config.toml
num_hidden_layers = 14
num_attention_heads = 3
norm_eps = 1e-05
attn_scale = 0.177
bias = "none"
init = "uniform"
init_std_up = 0.0735
init_std_down = 0.00694
learning_rate = 0.00677
weight_decay = 0.037
max_grad_norm = 1.0
decay_fraction = 0.831
max_steps = 3705
Each number is 50 + 15 x the weight over its row's rms, rounded and kept within 0 to 99. Layers, rows and columns count from 0. The size before them is the row's rms in percent of the matrix's.

# layer 7 attention output, 96x96, rms 0.133, rows 72-95, columns 0-95
089:67 43 65 51 46 58 53 72 32 60 55 25 64 23 55 49 53 31 38 53 50 59 75 67 25 55 50 60 71 21 47 36 35 70 32 54 48 57 62 69 60 46 20 89 33 62 41 66 73 64 47 73 58 43 34 33 79 65 63 66 53 54 42 37 54 52 50 39 57 54 62 43 80 60 48 48 60 20 61 43 11 54 67 51 40 52 31 70 60 63 72 43 48 46 61 59
090:44 51 75 48 49 55 20 27 59 53 34 32 59 39 44 44 65 40 68 32 23 48 40 32 50 30 59 53 45 64 41 43 53 37 61 42 23 38 74 68 09 29 63 53 52 46 46 65 31 43 43 50 55 32 28 51 63 63 61 84 32 46 28 46 72 83 55 54 39 42 64 50 51 64 62 38 31 56 56 44 73 26 73 56 69 40 43 58 58 43 44 58 39 44 82 71
098:57 57 37 54 63 93 61 35 34 61 52 42 26 59 45 35 31 45 40 36 69 42 51 61 53 47 60 62 44 61 53 43 24 49 56 55 36 02 61 36 29 39 55 48 77 75 34 54 50 46 63 38 72 67 44 59 30 51 40 74 38 53 51 51 18 49 42 65 65 51 55 63 62 65 26 23 45 55 30 44 74 55 71 47 68 38 33 63 40 57 53 20 41 71 37 58
088:55 44 62 36 61 24 46 73 49 59 64 30 52 38 74 61 31 36 59 41 19 41 46 61 60 36 49 34 63 51 52 08 45 37 51 41 37 30 48 22 42 53 43 42 55 51 52 59 25 63 36 41 25 22 43 61 24 56 45 47 57 43 20 48 40 76 35 63 35 32 42 42 26 41 51 48 45 32 58 70 65 62 40 61 20 09 38 42 53 51 41 66 40 32 55 36
085:36 50 61 54 72 25 54 35 43 58 35 69 54 51 67 58 46 40 54 51 66 26 58 69 56 40 34 55 66 67 49 45 62 74 77 53 44 57 61 56 27 31 68 43 25 38 42 41 45 63 38 37 48 27 43 62 50 70 10 46 24 24 37 19 67 85 54 30 45 50 60 36 46 52 49 45 30 61 48 64 55 51 41 47 47 17 40 43 77 76 57 30 40 66 31 46
100:51 45 43 41 44 77 70 68 33 25 25 33 30 44 32 25 58 72 84 55 72 66 30 55 42 61 30 60 58 59 60 29 54 53 67 45 55 29 51 31 57 45 37 67 58 52 13 49 61 29 75 48 41 43 54 73 66 55 59 44 33 49 53 81 52 64 30 61 63 39 77 43 35 45 58 46 73 65 56 65 58 38 52 70 56 61 74 54 54 52 57 75 61 33 53 63
093:53 37 43 49 84 70 59 40 31 36 60 68 34 76 41 53 74 76 36 42 59 40 42 41 58 28 64 42 41 48 43 67 65 83 42 90 60 60 67 42 67 53 59 64 32 48 50 40 69 82 66 52 42 59 50 51 67 38 60 55 37 35 98 65 49 35 42 41 59 55 55 40 67 33 74 60 46 54 62 39 37 23 39 59 44 52 28 55 45 45 45 62 29 59 42 38
114:43 34 64 50 38 54 51 35 48 55 33 64 55 43 51 67 41 52 50 44 54 21 46 47 29 49 61 63 32 37 36 63 51 47 53 66 59 68 39 58 13 10 47 40 58 41 31 38 07 30 58 50 39 47 75 32 62 59 38 46 27 60 30 33 66 48 32 54 45 55 48 68 08 79 59 30 27 49 31 42 55 39 34 42 61 62 41 46 28 52 68 30 63 58 35 61
102:56 41 67 34 60 28 47 48 07 59 58 47 76 36 53 53 78 77 42 50 32 76 31 66 44 45 44 37 51 47 60 70 36 45 35 62 34 49 55 36 55 53 58 67 50 53 64 59 46 41 61 40 35 78 25 55 44 74 85 46 68 35 60 23 52 59 42 68 65 26 48 59 35 70 32 51 09 46 47 67 62 39 53 69 54 51 47 75 46 42 42 34 38 70 56 47
098:54 53 37 55 69 74 57 58 39 57 48 27 40 68 38 71 34 15 81 55 51 40 65 64 57 63 51 35 59 59 72 39 29 66 11 54 69 48 66 61 62 51 63 34 70 32 50 45 54 21 80 57 50 26 33 61 68 39 46 68 56 61 29 65 52 45 54 44 41 18 43 30 33 41 42 56 40 52 45 45 58 31 67 36 59 30 63 40 61 37 69 43 42 80 49 51
095:36 32 18 61 25 59 77 19 41 23 43 43 44 36 68 53 65 57 28 53 57 31 47 49 49 52 58 25 61 53 49 58 55 58 22 65 35 41 46 58 12 38 50 47 57 65 38 44 62 58 71 26 41 64 49 59 55 35 34 32 74 33 65 48 49 74 46 44 54 53 31 36 49 46 54 56 32 46 48 28 57 16 37 60 27 37 50 38 54 84 45 36 27 49 67 33
092:40 41 34 68 35 75 42 62 54 53 68 50 56 51 63 72 56 58 45 70 37 54 51 50 30 61 45 74 77 58 55 57 59 03 71 52 74 47 33 33 49 57 62 37 91 42 49 44 53 40 75 27 54 40 75 55 72 39 46 43 59 58 48 50 42 82 30 59 61 38 60 44 27 55 52 46 59 59 14 46 44 63 52 46 61 30 75 52 43 63 35 29 62 66 30 44
092:56 38 61 59 80 42 40 55 49 68 58 51 49 58 31 38 31 53 27 37 64 60 71 34 50 10 33 72 74 70 59 34 55 51 50 47 60 58 99 53 40 42 39 70 36 22 62 69 31 68 53 32 48 34 52 42 58 59 40 57 59 59 49 63 53 63 70 59 59 68 29 54 66 66 52 61 57 52 73 58 50 40 64 63 62 20 35 76 54 32 46 41 63 59 55 67
108:48 56 35 63 54 45 43 49 70 49 64 49 76 30 70 55 57 48 48 70 54 52 41 27 22 61 55 49 62 45 61 53 70 65 50 36 39 78 50 28 30 47 55 76 68 42 97 66 45 45 46 48 73 53 29 40 56 41 53 58 56 45 42 73 31 38 48 42 58 60 35 12 68 72 41 25 68 49 50 72 58 60 22 49 70 57 43 36 73 70 52 53 62 30 30 38
096:54 67 72 46 67 42 38 51 70 15 61 50 50 55 59 58 86 64 69 77 53 49 87 66 60 72 37 54 31 23 44 34 51 36 60 49 64 83 50 65 69 55 42 51 50 49 69 26 42 47 48 33 18 76 23 67 65 48 55 61 54 59 41 31 53 39 64 45 55 43 51 45 61 65 58 34 41 49 43 60 49 37 50 41 56 72 61 32 77 52 58 46 71 65 52 79
089:52 33 54 63 67 87 56 64 65 35 30 57 25 66 53 75 52 52 59 29 49 53 26 30 50 41 60 44 62 40 64 65 43 45 31 50 44 24 73 51 55 42 56 51 69 64 64 78 24 49 40 65 55 63 58 35 83 36 59 29 29 32 60 47 21 27 34 59 62 46 34 55 73 50 80 21 41 57 36 41 60 48 37 44 50 55 63 49 54 42 37 48 71 79 42 56
110:39 65 34 36 61 74 33 68 48 80 40 51 64 22 49 33 65 59 38 39 76 69 78 26 68 47 74 71 42 56 67 32 41 53 79 20 54 51 27 51 31 62 48 45 37 33 55 67 62 34 50 64 41 82 50 44 44 41 37 36 53 69 39 55 40 38 54 46 63 39 51 70 55 35 50 61 65 74 23 65 67 71 52 77 79 54 45 43 40 44 41 57 35 50 47 51
109:46 50 53 70 53 61 61 26 42 36 48 38 57 36 43 46 59 55 32 52 49 69 60 43 69 64 52 44 42 54 30 44 44 37 87 98 60 21 48 50 51 69 56 52 77 65 48 58 45 37 54 47 39 14 42 62 35 46 53 51 37 45 53 39 40 48 36 70 51 49 80 66 19 90 51 63 27 35 51 59 68 37 45 36 56 48 67 67 50 31 61 24 23 58 52 61
097:62 35 36 45 35 20 50 35 49 83 81 44 57 44 64 47 28 62 55 66 36 52 28 48 19 66 38 56 48 62 47 60 53 35 56 48 37 45 57 26 43 63 46 42 42 36 58 55 57 57 65 79 71 44 53 47 52 52 59 72 37 70 72 56 43 68 77 70 60 57 47 66 58 25 30 58 45 36 55 63 64 58 83 40 76 16 75 55 31 35 65 39 55 48 27 39
100:50 74 55 69 45 61 50 53 63 62 27 38 54 50 57 54 39 32 50 52 70 65 56 48 12 52 83 18 30 60 60 58 52 41 31 57 38 42 36 70 65 50 42 17 40 51 45 27 70 28 26 59 59 52 27 74 45 43 79 48 42 41 72 72 50 20 64 56 48 33 72 53 38 35 53 50 52 64 76 47 61 38 43 38 65 59 44 38 22 35 37 52 43 56 68 34
094:34 40 39 29 52 69 49 40 77 50 50 75 45 65 66 51 43 50 51 40 48 52 50 48 57 70 51 38 59 59 44 49 82 55 53 55 45 57 36 55 58 48 56 41 54 60 42 63 60 68 23 57 36 35 58 00 81 36 49 57 67 69 67 82 54 51 32 39 73 65 45 57 66 23 54 52 48 34 53 42 66 50 54 57 59 44 88 30 31 40 33 73 44 33 76 38
108:67 53 34 45 40 52 47 45 42 44 61 46 60 44 25 53 27 40 49 70 44 50 63 74 74 59 45 41 60 50 55 43 24 41 28 51 56 15 61 66 49 60 46 30 32 49 52 16 47 42 39 71 63 44 59 57 60 44 43 52 47 43 16 03 67 63 58 64 48 46 64 43 63 64 52 51 69 41 28 38 27 46 58 36 19 59 62 43 26 52 78 66 17 46 36 64
079:27 42 65 82 71 74 44 39 53 52 33 39 44 57 41 54 42 55 51 51 45 44 57 62 22 57 28 40 55 47 62 53 27 28 54 66 60 27 22 33 31 51 60 31 70 19 35 47 88 39 67 38 58 29 43 53 64 73 26 34 38 59 59 52 28 34 40 61 77 56 47 52 47 64 74 45 49 55 70 57 58 65 72 83 56 53 48 60 66 60 56 44 47 75 50 39
097:39 32 65 54 57 33 65 48 58 73 41 62 30 53 64 42 54 31 79 53 51 15 60 49 38 54 43 48 31 59 45 47 26 53 25 37 60 80 69 60 47 56 69 71 45 44 59 42 53 70 42 17 17 53 63 32 65 44 62 63 56 47 13 58 63 76 39 52 64 61 30 41 24 25 66 54 47 32 34 51 76 55 40 32 45 40 62 38 55 31 56 61 62 64 49 58